Weights of a small transformer language model.
Size: 9 layers, width 256, 4 heads of 64, MLP 1024 tanh GELU, vocabulary 568, 7.47M parameters.
Each number is 128 + 32 x the weight over its row's rms, rounded and kept within 0 to 255. Layers, rows and columns count from 0. The size above them is the row's rms in percent of the matrix's.

# layer 5 MLP up, 1024x256, rms 0.0538, rows 415-519, columns 192-255
size [ 95 108 103 105 108 110 106  97  97  99 105 102 103 112 106  90  98  67  89  89 102  96  97  93 102 100 104  92 101 103  95 120  96 105  87  91 105 100 106  89 119  80  87 104 110 104  79  89  73  97  79  98 105 109 100 106 100 104  99 104 109  94 106 100 101  82  92 101 111 107  96 104  96 104  90  90  80  96  99 106  94 107 119 102  85  92  88  99 113 106 106 101 101  95 100 103 103  95 105 115  95 102  99 109  89]
[[ 69 108 147 111 131 105 122  74 144 118 148 121 115  99 128 172 158 147  92 122 207  98 126 198 121 123 103 153  89 104 120  66 112 173 136 106  83 103 132 113 176 122 152  95 114  99 119 125  81 121  90 192 149 106 154 148 205 154 137 163 118 100 172 137]
 [129 136 144 163  82  51 107 147 144 192 108 111 104  83 121 148 177 125 121 133 105 134  92 115 142 135 170 112  64 124 118 144 160 152  96 120 126 113 146 162 191 139 151 171 123 150 118 172 175 134  94 132 104 152 187 128 103 104 148 112 116 147 138 118]
 [ 72 110  79 126 147 107 157  80 162  99 182  70 106 107 135 112 106 154  77 199 121  93 150 139 154 140 145 141 122 133 157 103  88 131  92 130 124  99  72 144 160 142 121  82 112 126 118 179 136  81  73 100 139 143 122  96 151 128 155 102 165 174 131 117]
 [123 159 147 183 131 144 122 100 139 133 100 156  98 143 132 168 131 165 135  99 145 113 166 134  90 171 114 169 172 186 141  83 111 144  90 184 109 106 154 181 115 102 150 101 102 101 183 142 128 128 129 142 137 144 106  63  92  90 123 108 130 144 127 101]
 [133 150 136 185 145 118 124 149 128 112 117 115  99 120 139 186 169 128  75  93 112 153 138 129 134 182  95  93 114 149  83 183 103 145  80 155  90  76 172  99 130 164  73 170 170 151 113 144  71 162 123 114 152  70 180 107 120 105 114 126  62 138 107  91]
 [ 79  96 122 120 147 132 155 117 108 150 103 110  98 148 153 177 112 112  76 101 155  76 132 194  96  93 139 102 112 167 156 177 107 153  48 197 128 117 115 136 201 108 141 126  98 147 207 133 132 127  84 154 148  97 156 134 127  98 186  93 137  81 105  87]
 [ 84 151 149 135 104 105 184 134 145 154 145 164 124 163  99 150 126 151  63 174 140 128 174 128  63 123 100 142  85 158 140 138 134 136 151 196  98  88 105 191 129 162 147 169 132  75 174 158 122 106 112 146 153  60 171 156 122  86 166 108 136  69 130 125]
 [ 80 185 115 151  86 134 103 124 177 175 162  99 135 173 135 146 154 141 132 150 197 130 169 132  86 191 103 118 110 141 138 162 137 138 192 159 135 130  73 169 156 133  98 142  87  71 132 118 152  96 120 111 135 115 138 146 128  62 121  92 115 151 105 106]
 [ 96 147 154 151 122 105 145 135  69 137 108 116 189 130 188 184 188 175 141 183 145  72 155 183 102 155  93  79 108  82 150 124 136 116  94 113 146 162  88 165 145 151 134 186 134 115 104 144 171 105 163 134 125 142 159 114 127  94 136 165 115 119 107 121]
 [ 89 140 162 110 148 127 206 112 131 125 124 122 164 159 110 180 136 101 114 166 174 146  96 159 111 115 143 108 142 157 106 113 112 157 106 138  57 179 124 102 115 113 122 160 123 114 155 117  72 167 134  96 155 103 105 159 130  84 156 110  93 120 130 110]
 [ 95 103 143 140 161 126 116 173 123 119  83 108 158 131 164 165  82 132 138 148 121 166 135 213 122 173 150 159  74 167 188 160 111 145 110 113 107  79  55  97 178  84 144 119 138  74 207 110 115 110  88 118 174 135  95 119 139  64 114 127 134 165  85 131]
 [105 166 133 120 127 113 127 104 196  95 151 118 136 105 112 105 111 130 103 177 171 124 118 145  76 184 110  92  84 135 163 104 100 163 112 141  76 110  89  95 187  95 133  92  73 142 141 122 157 102 139  89 178 183 135 127 138 141 129 123 139 156 127 130]
 [129 120 119 122 143 131  63 111 216 161 102 126 108 110 173 134 127 102  82 129 204 146 132 132  89 158 146 120 166  90 186 155 100 148 144 164 154 135  68  82 105  81  98 109  82  98 106 132 188 116 137 163 146 178 107 183 138 113 191 125 147 138 122 111]
 [169 175 104 140 133  88 132  59 124 197 124  84 110 165 158 115 161 171 141 111 142 125 139 137 142  92 167 106  86 189 114 155 176 133 143 141  99 104 133 161 152 169 120 133  89 122  91 154 160 126 103 109 149 115 165  89 110 107  99  77  42  71  55 119]
 [ 64 115 117 141 130  93 135 129 144 111 110 155 107 133 140 169 109 124 127 160 141  89 180 209 146 129 169 174 112 157  96  94 123 132 123 144  65  40 115 179  53 112 136  71  81  93 165  72 124 108 105  64 113 174 110 169 140 110 136 129 154 113  77  63]
 [ 75 110 148 119 118 150  99 131 109 122  99 118 123 125  82 141  67 136  91 130 141  88 115 130  45  82 127 205  31 174 147 159  95 135 153 155 122 132 101 149 125 139 170 103 121 131 153 140 169  81 108 136 175  64 132 170 138 110  85 119 117 124 150 138]
 [103 114 173 130  67 129 109 137 136 125 133 183 149 152 129 116 174 117  39 133 209 108 173 144 109  64 157 116  76 164 154 179 142 129 103 155 134 156 103 144 162  97 110  99 125 139 126 136 147  61 123 152 114 129 128 141 145 146 147 148  78 148  87 115]
 [142 123 180 128 220 115 131 101  79 139 199 108 122 138 176 115 126 148  79 133 105 125 153 179 173 197  82 126 119 128 122 133  77 179 144 127 140  83  82  80 110 101 126 182  55  97 165  72 141  83 140  90 104 165 139 142 145 138 124 112 175 146 124 107]
 [135 103 122 141 142  94 142 166 148 104 183  80  51 120 158 130 103 158 103 137 119 128 131 169 102 172 181  74 137 132 222 118 132 121 159 150 118  97 120 118  97 125 129 139 147  74 109 145 187  77  97 128 126 105  92 129 200 100 169  73 145  80  71 108]
 [ 96 121 128 117 126 154 141 115 127 168  95  62  27 153 149 122  81 144  75 142 136 105 118 156  80 158 205 155 108  99 204 171 112 124 180 163 105 153 140  99 126 127 119 164 128  87 174 143 161  84 121  83 207 140 196 152 166  94 197 115 119 153 120  61]
 [110 159 126  91 158  83 161 167 145 148 184 136 104 122 154 137 138 127 137 204 133 147 162  91 136 163 110  99 135 122 143 140 103 129 128 169  65 128  90 106 155  75 135 138 115 112 160  92 159  39  96 106  95 205 121 138 120  90 167  94 118 175 126  92]
 [111 121 153 174 125 194 183  87 147 199 147  94 105  88 109  82 183 132 103 134 176 116 135 139 175 118 144 146 153 150 136 127 148 133 149 104  76  82  87  88 198 194 129 111  79 163 144 111 133  71 127 102  99 120 144 102 115 195 109 141  87 115 111 147]
 [ 90 185 108 143 137 131 151  58 151 169 125 119 117 165 118 196 215 184 146 148 198 139 180 124 116 159 165 146 125 138  96 136 172 123 148 144 136 190 122 114 117 147 144 164 114 127  98 144 147 157 143  93 145 157  87 182 178 125 141  93 120  98 119 121]
 [ 54 141 176 105 126 106  81 137 156  99  29 125 131 118 119 133 123 120 156 145 100 108 119 205 135 166 145 137  57 112 130 141  54 151 158 224 122 131 146 144  93 123  93 154  92 159 124 153 110 136 102 143 126 123 161 140 148 142 145 131 101  92  80 122]
 [114 102 179 120  92 106 115 145 108 179  68 154 160 121 123 166 126 138 146  88 106 114 209 137 116 157 106  99 150 104 148 133 141 157 145 101 128 119 122  66 146 113 208 163 128 105 111 141 127 128 136 127 143 120 153 127 146  83 106  88 165 140 103  56]
 [ 97 118 151 105 129 169 117 115  95 112  95 134 120 167 204 121 128 127 149 132 115 139 175 165 124 194 119 176  92 171 146 165 139 115  85 165  70 120  76 121 108  77 164 154  62 114 162 153  88  77 120 179 100 122  74 133 127 113 140 114 147 141 133 166]
 [131 116 192 178 149 136 125 168 159 175 160  88  62 122 157 179 146 122  73 152 144 160 130 158 110 105 158 119  96 170 143 136 148 147  86 161  96 120  70 152 209 119 131  86 140 122 136 126 117 132 128  93 106 152 108 129  81 125 132 122 138 131 103 138]
 [ 71 169 154 135  88  97 119 157  99 114 194 109 152  49 118 102 147 175  94 127 142 143  72 152 136  74 146 146 134 100 110 152 118 104 145 116 106  95  73 104 126 115  77 140  67 160 131 114 112  88 128 107 124 123 124 132 139 167 136 176 132  92 116 121]
 [153 106 152 172 186  57 188 109 181 124 120  93 107 143 135 128 157 129 118  60 145 175 129 188 101 184 145 140  96 119 162 140 149 123 118 156  28 108 120 110 143  96 103 111 144 140 109 129 140 151  82  75 125 108 141 130 111 139 177 168 112 105  99 111]
 [ 91 137 117 150 135 119 151 117 165 109 145  67 127 143 119 124  76  74  59 167 127 113 221 155 140 105 151 122 112 155 117 157 113 143 166 127 121  71 101 136 115 157  91 146 203  28 154 152 164  57 110  94 158 170 114 185  99 102 158 162 113 156 157 160]
 [132 171 127 171 143 141 120  70 138 138 106 119 135 122 110 156 188 164 100 157 127  73  95 113 114 112 100 196 102  95 181  93  85 123 127 187  91 108 122 132 121 102  99 124  79 156 132 160 118 103  91  99 203 157 104 204 169 106 148 187  23 106 118  46]
 [148 137 156 117 106 133 126 135 138 115 113 138  85 150  94 151 116 151  84 192 156 123 198 148  81 145 133 198 134 111 145 110  99 138 118 148 117  83 151  98 126  96 138 134 113  70 127 112 131 144 114 138 115  94  92 124 137 109 121 130 115  72 127  93]
 [102 186  93 118  93 126  82 133 221 163  73 161 195  86 113 115 121 168 104 113 199 144 127 113 155 135 160 148  94 120 108  96 145 126  81 109 121 171  88  87 169 142 113 139  29 155 189 113  87 102  98 122 130 151 138 102 139 127 115  18 100 122 130 109]
 [ 82 186 180 117 176  19 178 119 101 133 164  91  96 184 155 154 194 141 119 133 144  68 150 190 124  95 122 133  87 208 126 135 103 139 108 112 117 113 106 185 180 129 115 107 106 110 136 172  97 140 170 147 120 112  89 175 139 111 147 133 140 156 125 136]
 [121 153  89 134 204  96 142 162 124 177 152  94 104 108 139 154 115 132 108 144 119 104 155 167 144 126 174 146 116 158 134 212  96 126 140 116  97  98  64 159 127 154  98 117  97 124 160 156 130 107  89  94 165 141 145  96 126  85  98 139 132 113  71 105]
 [109 125 168 133  46  79 136 147  81 134  84  93 105  91 120 148 143 181 127 142 144 113 142 135 140 152 188 134 144 137 116 110 154 133 134 171 107 168 114 184 110 185 165 112 164 129 125 160  78  51 124 152  81 142  94  87 122 136 151  77  90 135 158 156]
 [120 150 142 151 147 132  83  41 168 126 172 124 146 113 135 131  96 129  83 176 166  64 144 111 141 102 113 126  94 137 164 112 119 142 125 142 127 103  78 137 151 146 116  92 125 146 124  94 179 136 137  69 137 100 111 170 185 106 151 155 136 135 144 102]
 [ 88 129 148  70 173  77 160 126 157 203 111 106 159 161  88 124 112 120 126  87 122  92 195 182  91 157  99 180 110  95 146 139  99 158 133 143 155 123  89  29 136 119  99 141 143  63 128 121 170 167 137  89 137 167 157 228 134 129 135  83 124 128 122 140]
 [101 117 165 194  74 109 189 136 143 164 114 124 102  59 107 148 228 132  98 147 109 126 135 109 154  63 163 172 120  93  71 121 133 175  68 126  79  81 124  74 169 163 196 149 153 133 125 130 133 127 140 140 122  99 101 160 138 134 131 135  76  74 133 105]
 [ 93 184 102 164 151 142 178  74 165 108 152  68 125  72  55 104 136 131 112 139 131  63  98 166 111 184 122 178 106  83 148 128 134 148 103 139 130  93 146 152 131 119 248 159 130 108  90 167 141 129 105 119 175 107 136 173 166 129 103 191  44  96  76 164]
 [ 66 114 112 145  79 138 144 152 174 129 125 118 107 125  83 149 154 171  90 190 151  92 155 128 130 107 137 197 139 193 150  95 148 120 117 121 117  60 136 143 110 117 138 171 150  75 164 132  82  94  87 149 162  77 121 173 153  90 131 137 150  95 141  94]
 [110 131 133 123  96 143 131 112 148  92  92 112  92  84 179 149 149 166 114 123  73 142 140 191  80 226 115 159 112 123 157 147 115 142  65 174 100 118 128 130 126 136  69 218 147 133 106 157 161  94 140 128 115 145 111 143 159 110 140 108 157 114 123 119]
 [144 113 231  99 176 149 124  83 171 181 103 108 151 159 138 213 128  58 127 122 149 123 117  68 116 168 125 204 106 174  99 200 112 142 118  77 135 155 131  99 134 154 165  92 103 112 146 113 166 104 104  45 168 172 145 131 148 108  73 149  77 175 160 119]
 [128  94 141 177 118 120 170 127 130 157 108 104  24 121 105  91 168 133  67 115 137 154 131  91 103 108 131 103 144  96 139 126 119 148 106 132 144  68 143 117 118 151 174  86 134 152 124 108 113  74 118 119 150 178 171 146 107  92 181 177  61 142 123 104]
 [115 219 197 216  89 101 138 128 138 121 116 103 151 133 132 136 140 100 106 113 110 109 174 143 147 132 128 110  88  94 141 139  43 135  84 161 157 131 130  97 124 138 104 130 101 161 159 120  87 101  59 113 124 158 169 181 152 133 118 181 108 151 107 103]
 [131 207 210 170 156 157 171 129 148  92 146 132 116 124 131 187 160  77  56  88 123 130 119 143  97 124 162 154  99 133 136 173  73 128  75 152  83  91 116  77 104 123 113 137 147 119 248 114 122 133 106 139 147 134 109 117  92 117 173 158 101 114  77 116]
 [ 94 177  70 158 165  91  58 150 123 106 139 138  81 148 140 144 129 130 151 138 121 141 106 171 132 113 127 156  90 121 207 128 117 175 122 186  96 118 114 142 120 113 156 124 124 112 146 174 164  71 121 116 141 128 119 193 144 128 153 120 147  75 121 148]
 [118 124  95 155 113  94  81 135 135 140  92 110 127 110 136 137 139 145 160 108 135 149 179 217 126 177 132 174 123 132 159  89  96 144 116 143  82 113 105 111 132 122 166  89  89  95 122 129 150 111 122 165 113 119 169 128 170  87 210 169 138  78  72 138]
 [147 140 105 195 123 122 103 198 136  82 170 133  82 121 125  88 116 134  94 139  95 129 172 111  60 115 192 106 157 108 189 160 145 177 123 135  97 134 114 101 140 128 123 244 124 130 120 164 189 130 120  69 117 170 119 107 105  88  96  77 106 137 144  96]
 [129  91  86 115 128  89 114  80 102 154 134 100 144 165 124 113 131  93 135 118 118 126 162 138  90 152 192 163 138 119 167 132 112 169 152 193 138 141 144 152 156  83  81 204 108  90 120 168 139 142  94 142 126  65 161 209 101  95 148 164 117 109  75 114]
 [149 144 169 140 147  77 170 178 107  71  98 123 134  78 138 139  70 124 158 167  99 108 177 190 105 131  89 115  92  96 126 211 117 143  73 142  77  86 108  76 149  95 184 179 105 162 138 119 180  68 121 128 177  98  80 194 126  92 166  96 119  82 139 126]
 [ 94 179 158 184 100  76 149  63 132 135 111 110 138 146  83 145 119 158 122 156 158 144 138 138  53 146  98 128 105  90 144 127 130 151  99 107 107 196 111 119 156 129 163 115 103  84 132 112 135 147  69 118 136 131  86 117 156  59 154 124 166 161 164 174]
 [116 137 149 145 136  70 100 166 191 109 137 154 147  78 104 132 167 155 133 193 157 149 181 123 120 157 173 163 143 114 159  98  44 161 144 149  48 139 117 109 143  82 141 149 153  81 120 156 145 140  90 114 118 121 136 115 232 106 168 199 126 101 137 133]
 [141 130 139 142  81 140 161 149 115 147  87 137 124  87  99 186 165 105  90 156 124  86 125 112 120 162 146 136 104 129 112 184 174 178  60 171 110 108 137 141 129 131 155 137  91 107 203 144  76  89 100 139 185 117 168 150 139 120 115 130 108 120 168  94]
 [108 158 169 184  76 121 142 110 118 114  96  91 141 148 129 155 150 120 157 169 133 141 110 112 109 108  95 172 169  74 103 184 164 161 133 127 104 124 142  63  87 149 121 193 115 162 156 138 169 121 118 107 161  85 104 123 124 125 125 133  99 122  85 112]
 [118 116 153 186 103 153 120 152 147 190  98 100 108 116 143 148 167 146  87 172 164  89 126 137  76 113 160 146 137 165 200 185 168 155  82 163 137 113  61 146 135 149 163 140 109 115 159 131  89 131 147  81 124 122 108 102 125 162 140 126 105 112  77 131]
 [163 151 119 184  96 115 121 130 130  85 139  79 144 137 128 137 179 141 130 139 141 124 170 109 108 135 110 150 108  62 101 109  48 158 139 118 151  61 123 139  89 195 120 196 133  89 135 133 102 110 129  79 143 156 122 120 135  92 113 123 121 171  83  66]
 [106 168 186 187 107 108 118  53 124 128 154 127 113  66 114 119 140 127 119 128 197 107 102 141 128 112 139 104  88 172 122 151 101 137  93 115 106 109 127 165 180 167 183 117 123 117 141 138 130  47 142 118 138 108 116 123 139 102 130  21 122 173 132 114]
 [100 113 166 209 100 143 133  58 124 156 159 101 152 111 142  96 134 113 115 155 174  80 199 153 141  93 130 123 141  82 162 195 143 155 124  92 130 121  96 103 149 121 120 124 136 134 111 171  60 114  97 143  88 146 117 112 146 137  98 105 131 152 179 111]
 [135 182 174 155 110 204 149  61 183  95  94  70 119 109 211 172 152 122 122 156 147 103 119 164 101 112 103 154 120 161 137 172 147 158  93 152 101  71 124  88 151 142 122 114 159 105 161 116 144 112  92 123 145 129 135 176  94 125 154 181 151 107 121 116]
 [140 116 194 102 124  97 146 123 129 129 108 168 110  87 147 139 139 184 111 106 181 114 167 186 133 148 109 142 159 117 148  89 131 157 121 108 101 136 124 126 248 142 184 112  83 115 110 113 143 112 115 116 169 174 136 176 124 111 111  76 140 112 144 130]
 [ 70 131 141 124 177  37 175 137 111 149 137  77 131 129  75 102  96 165  95 118 146 164 119 188  82  67 182 155 127  94 162 146 109 153 138  67 130 184  97  92 154  77 128 120 117  88 192 169 196 115  97 129  95 171 164 153 113 118 136 146 115 118  71 145]
 [103 161 141 125 146 105 154 143  63 198 192 113 110 103 140 154 107 154 124 124 162 122 130 139 102 121 180 215  96 157 117 164 131 135 149 132  97 141  47 172 126 186 151 207 109  64 153 114  99 103 122 144 136 159 149 145 144  85 121  91 143 136  74 137]
 [ 86 146 139 119 125 138 190  92 133 106  99  64 116 123  89 126 103  83 159 170 150 116  90  99 112  72 131 161 153 115 150 132  52 140 105  94 147 126 137  86 131 195 140 124 133 126 196 125 135  83 137 123 152 153 165 171 132 131 132  65 142 134  53 114]
 [103 166 166 207  95  84  78 155 176 112 114 163 145 137 131 149 154 199  64 111 171 122 174 113 108 159 153 131 101  95 134 145 122 160  73 117 123 118 117 117 165 107 106 137 104 153 116 166 119  75 124 146 138 164 142 152 137 138  94 116  64 142 185 122]
 [150 155 147 131 137  82 178 107 117 143 160 137 146 119 109 101 152 104 114 181 126  73  71 134  62  86 138 186  97 142 106 153 149 148  77 166  71 165 123 134 132  78 100 162 164 145 126 149 109 145 109 103 156 143 151 139 107 111 102 167 115  78 134 150]
 [ 99 102 151 161 127 110 151 134 114 131 153  77  69 112 114 101 117 121  60 161  94 102 103 130  70  95 164 168  72 137 151 180 113 132 116 152 125 154 116 152 136 131 142 143 141 112 131 172  95  75 140  83 171 113 170 144 127 107 164 128 120 117  90  80]
 [111 124 135 110 132  75 139  98 145 165 104 167 132 127 181 164 180 102 119 110 170  83 156 129 133 130 140 119 138 170 115 132 106 154  86 145 133 116 122 162 107  80 123  77  87 109 143 150 164  95 146 171 137 125  70 208  91  98 127 132 137 114 124 114]
 [168 138 112 136 157 104 126 140 148 126 111 122 172  95 154 121 156 104  96 102 152 133 143 196 101 110 141 128 143 115 184 143 137 148  99 135  83 118  90 113 154  67 140 163 131 100 184 163 104 123 135 119 163 129  94 158 102  85 117  97 158 126 160 102]
 [ 88 151 126 123 154  44 156 152 115 145 146 121 155 132  24 129 142 123 104 149 120 142 158 174 107 128 127 169 116 106 176 174 102 132 169 119  52 140  47 109 121 117 116 153 118 121 150 159 152 127  91 123  81 121 126 151 141 126 172 178 131 157 125 151]
 [ 90 151 115 101 142  65 172 122 169 178 175  92 125  77 155 161 197 150  91 108 152 145 180 113 163 162 229 129 104 179 106  87 111 151  79 166 107 138  73 101 145  66 155 159 104  82 105 133 102 112 146 132 122  95 163 165 144 100 139 150  93 143 154 113]
 [ 73 127 144 177 180 106 218 155 172 125 153  77 136  67  64 164 129 166 110 115 136 128 126 133 164 136 150 150 151 135 125 169 141 169 143  81 112 144 141 100 150 162 147 148 152 153 117 164  99 111  86 162 181 127 205 163 143  60 113 136  81 118  92 132]
 [138 129  86 145 126 130 136 127 139 107 122 133 121 123 182 129 118 166 159 176 153 144 204 166 127 183 161 189 120 144 158 112 107 155  98 152  87 118 132 174 142 122 102 136 105  96  94 168 154 119 113 144 123  90 135 129 171 104 194  37  85  89 127 121]
 [130 144 154 164 130 137 128 103 154 104 165 129 168 148 156 155 151 134 111 137 222 135 189 164 114 110  87 127 104  52 150 115  38 165  70 189 116 104 133 123 143  87 104 149 112  76 131 152 101 112  75 126 182 126 150  90 130  88 201 170 109  93 130  83]
 [ 79 108  92  73 131 163 181 139 113 121 169 142 129 108 108 128 164 180  71 173 160 166 127 164 104 102 176 154  73 144 186 119  88 136 121 133 118 106 109 108 100 112  75 137 105 117  93 102 154  91 169 178 130  86 166 189 212 133 127  82  90 167  88 126]
 [ 76 123 116 161 140  96 134 130 143 145 154  87 105 126  59 139 167 151  78 171 126 170 123 110  81 159 152 186 100 163 163 144 182 165 163  98  80 110  97 159  96 135  82  95 139  71 216 123 152  70 139  91 133 132 126 119 120 109 117 165 113 167  61 152]
 [123 127 172 108 117 143 169 108 103 119  96 104  93 169 126 120 152 134 134 145 118 115 103 127 146  81 113 138  99 118 143 105 164 135 122 172 108  73 125 139 134 135 149 144 134 131 138 144 164  96 142  81 114 134 179 135 126  99 232 129 145  38 106 119]
 [121 152 151 146 171 140 154 126 163 145 170 121 108  92 105 111 140 123  95 133 150 131 154 174  88 186 134 152 149 165 160 147 108 155 107 160 121  99  93 119 179  38 175 126 126 152 145 147 144  88 115 124 149 141 151 122 127  83 227 134 128 140 150 117]
 [ 92 116 206 111  99  75 148 113 116 126 141 122 141  89 101 108  99  95  79 146 121 132 141 161  62 132 163 121  86 146 178 173  83 168 167  88 107 113  72 152 169 117 179  64 140 118 141 145 165 149 104  80 123 145 147 183 146 122 116  97 111 119  74 170]
 [164  97  72  74 144 129 105 157 143 151 134 172  89 112 200 152 131 108 134 184 139 146 152 140 105 122 113 126 112 135 173 157  90 174 105 140 132 119 133 116 169 162 179 148 135  65 146 177 166 119 131 147 110 116 121 128 155 102 125 172 138 163 109  28]
 [100 120 110 124 144 125 153 117 148 102 145  94 140  98 142 108 120 151 112 137 165 157 110 132 123 174 111 188  77 133 128 163 159 138  53 139  91 142  93  57 155  87 147 175 104 121 160 184 121  99 137  73 194 147 109 122 158 152  96 107 162 176 142  90]
 [ 95 119 171 194 111 130 131  93  98 103  96  57  83 121  98 137 128 119 124 105  92 135 156 138 109 177 105 163 174 135 130 193 131 168 112 126  89  68 125  79  78 147  73 159 113 155 159 113 135 146 149  87 181 120 116 117 118 134 123  88 112 105 127  92]
 [134 156 144 231 120 114 131  58 114 122 111  74 142 106 134 181 132 161  52 139 198  82 107 111  85  87 140 123  95 144 136 133  72 146  61 216 144 174 115 118 128 147 125 136  88  90 203 142 100  97 101 126 118  97 182 164 126  79 167 146 112 127 110 129]
 [ 76 122 136 125 156  92 118 139 132 121 100  60 143  78 132 148 113 134 151 152 187 100 137 113 114 131 165 211 142 134 145 151  48 160 140 121 115 102 103  99  92 127 141 125 156  38 114 115 113 171 130 144 149 108 132 118 106 132 116 146 100 117  83 132]
 [ 93 141 135 207 111 133 110 112 137 190 101 120 115  70 116 123 130 122 104 207 175  80 135 157 113  77 105 126  81 112 164 123  77 161 125 124 121 169  96  74 134 113 134 146 112  67 172 171 159  40  88 118 134  90 177 139 106  54 141 131  94 141 137 121]
 [110  97 113  80 135 121 115 119 126 171  91  99  94 196 142 131 158 100 125 184 102 121 125 111 145 111  87 137 103 137 125 150 146 129 148 123 122 144 111 113 149 102  85 145 131  60 155 145 135  99 148  97 192  98 178 150 137 127 173  87 165 150 102 118]
 [ 50 183 112 146 109  53  97 122 134 167 144  84 138 162 123 126 132 191 117 167 250  91 127 132 125 154 128 145  93  54 109  99  99 123 187 111  71 153  82  74  89 155 166 109 105 130 111 107 134 113  24 144 121 157  75  82 158 107 162  95  95 182 143 135]
 [ 85 138  98 143  85 134 116 125 133 178 144  94  79 121 138 152 127 135 165 186 165 101 119 151 130 128 181 245 131  91 138 153 122 160 121 163 138  88 165 164 137  94  53 201 133 120 176 150 144 101 109  88 204 140 177 151  97  88 119 131 111 143 107 118]
 [ 53 130 178 189 132  35 187 123 149 143 156 122 185 109 107 170 118 199 119 163 162 133 186 139 142 136  73 137 119  82  87 116 142 170 120 139 112 167 104 145 167 144 170 148  37 141 136 145 157  85 148 127 216 170 114 140 122  72 128 150 160 112  92  99]
 [ 91 165  74 201  57 142  95 156 144 134 172  97 119  88 125 207 105 122  66 186 116 130 104 114 145 167 151 161  66 144 142 160 112 142 117 125 145  73  76 162 170 174  73 151 141 111 161 126 148 110  85 128 181  81 126 117 126 115 159 102 119 138 105 116]
 [121 100 115 109 156  94  95 139 146 129 120 141 137  37 125 140 161 110 118 104 143 124 166 103 139 111 136 149 128 101 212 132 128 118 101 104  82 152 105  77 184  94 165 136  98  72 125 175 215 132 155  62 109  66 103 160 178 137 132 124 134 155 134 110]
 [127 236 117 108 127 126  62  61 138 163 118 151  99 178 121 147 201 136 134 128 184 137 145 105  68 144 107 132 159 121 128 137 121 129  77 137 146  81 146 145 159 125 113 169  97 140 174 134 141 135 155 103 114 130 134 157 174 155 180 136 114  57 118  76]
 [ 39 177 167 190 139 120 127 142 139 127 100  92 116  84  57 157 108  93 155 164 126 135 148 141 144 119 181 157 136 113 110 145  37 131 139 118 129 147  95  91 130 172 174 108  60 120 139 168 174  74 109 113  98 102 103 154 163  87 150 172  33 161 136 156]
 [109 130 149 119  85 153 144 104 104 134 106 130 126  98 166 148 134 151 127 144 233 100  83 166 110 126 147 143 120 100 171 140  76 139 114 130 163 136 115 123 170  80 218 166 125  80 117 144 110 147 150 138  92 154 167 196 155 106 161 157 151 139 147 104]
 [ 82 165  86 169 128 120 157 110 144 108  81 110 119 138 164 176 116 152 144 122 117 159 125 167 143 121 178 129 108  79 126 114 182 131 107 127  79 103 148 142 142 135 161 134 120 109 157 125 190 150 139 182 150 119 173 159 206 111 112 134 122  99  97  91]
 [136 148 150 150  91 115 154 146 138 136 120 114 133  96 173 181 127 187 151 150 143 164 153 127 155 172 145 176  57 137  79 141 126 135 143 173 122 115 102 183 154 109 182 109  63 135 131 139 117  75 125 134 121 127  92 105 150  35  73  93 148 115 114  76]
 [112 134 199 129  42 109  98 165 130 124  75 121 131 146 137 174 151 187 153 153 109 119 117 132 144 119 157 159 101 163 121 195 158 118 160 145  84 158 115 111  88 205  94 161 139 122 184 114 120 119 121 134 135  94 151 103 127 140  94  98  90  90 103 142]
 [137 136  98 193  99 148 143 152 202 120 124 114 126 154 132 133  81 103 139 147 168 117 121 130 108 109 201 132 107 109 184 135 146 138  97 161 148 140 131  62 192 113 153 119 142 147 137 139 161  83  48 159 147 136 132 177 125 120 122  67 117  93 113 120]
 [141 139 167 127 171  72 167  54 116 111 117  90 128 137 147 123 116 169  80 103 137  85 161 152 109 158 102 140 142  93 167 170 101 138 113 157  70 153 112 123 177 137 156  92 139 125 144 118 114 115 105 189 134 117 130 145 111 119 121 101 146  94 129 109]
 [112 177 151 134  83 153  88 145 107 124  87  68 123 107 143 129 115 110 162 116 142 176 118 111 160 150 169 139 158 135 122 172 124 123 138 155 124 117  99 122 106 154 115 100  87 202 137 139 146 127 126  46 202  99 140 152 138  79 142 150  73  77  44  95]
 [111 165 120 161 112  74  62 118 174 168 184 114 128  80 168 196 209 177 103 149 188  82 184 182 131 165 145 100  94  65 151  97  92 153 127 160 119  69  98 173 138 172 166  84  99  66 129 141 120  91 123 135 144  84 111 107 181 105 127 145  88 134 149 141]
 [119 154 109 212  73 146 103 120 194  87 142  67 127  61  96 150 127 112  78 160 119  91 173 139 105 118 132 152 101 133 157 169  64 159 106 120 134  51 116 109 163 166 109 144 113  70 143 188 130  87 114  86 164  69 111 120 128  97 159 131 109 145 127 116]
 [ 44 133 162 179 129 129 150 155 148 155  98 139 131  51 126  78 137 148  85 138 149 194 185 117 140 129 211 126 115  88 171 152  97 171 119  97  46 139  91 104 115 140 183 113  70 122 118  91 161  75 129  78 122 150 134 131 142  83 136 127  92 128 124  75]
 [121 141 100 156 122 147 100 138 123 143 174  71 134 172 144 175 163 157  76 145 109  84 177 136  97 153  92 190  42 131 159 115  92 136 135 130  74 154 124 149 133 111 109 128  72  88 142 160 116  96 148 167 131  42 110 135 158 110 156  97 127 114 109 111]
 [117 106 160 191 177 155 167 128  96 138 108  99 148 125 105 140 137 134  84  98 142 100 102 128 133  82 134 115 161 188 171 188 110 104  84 122  84 120  84 155  85 187 126  97  96 124 178 210 160 118 115 115 160  95 130 144 118  98 116 169 109 150 113 123]]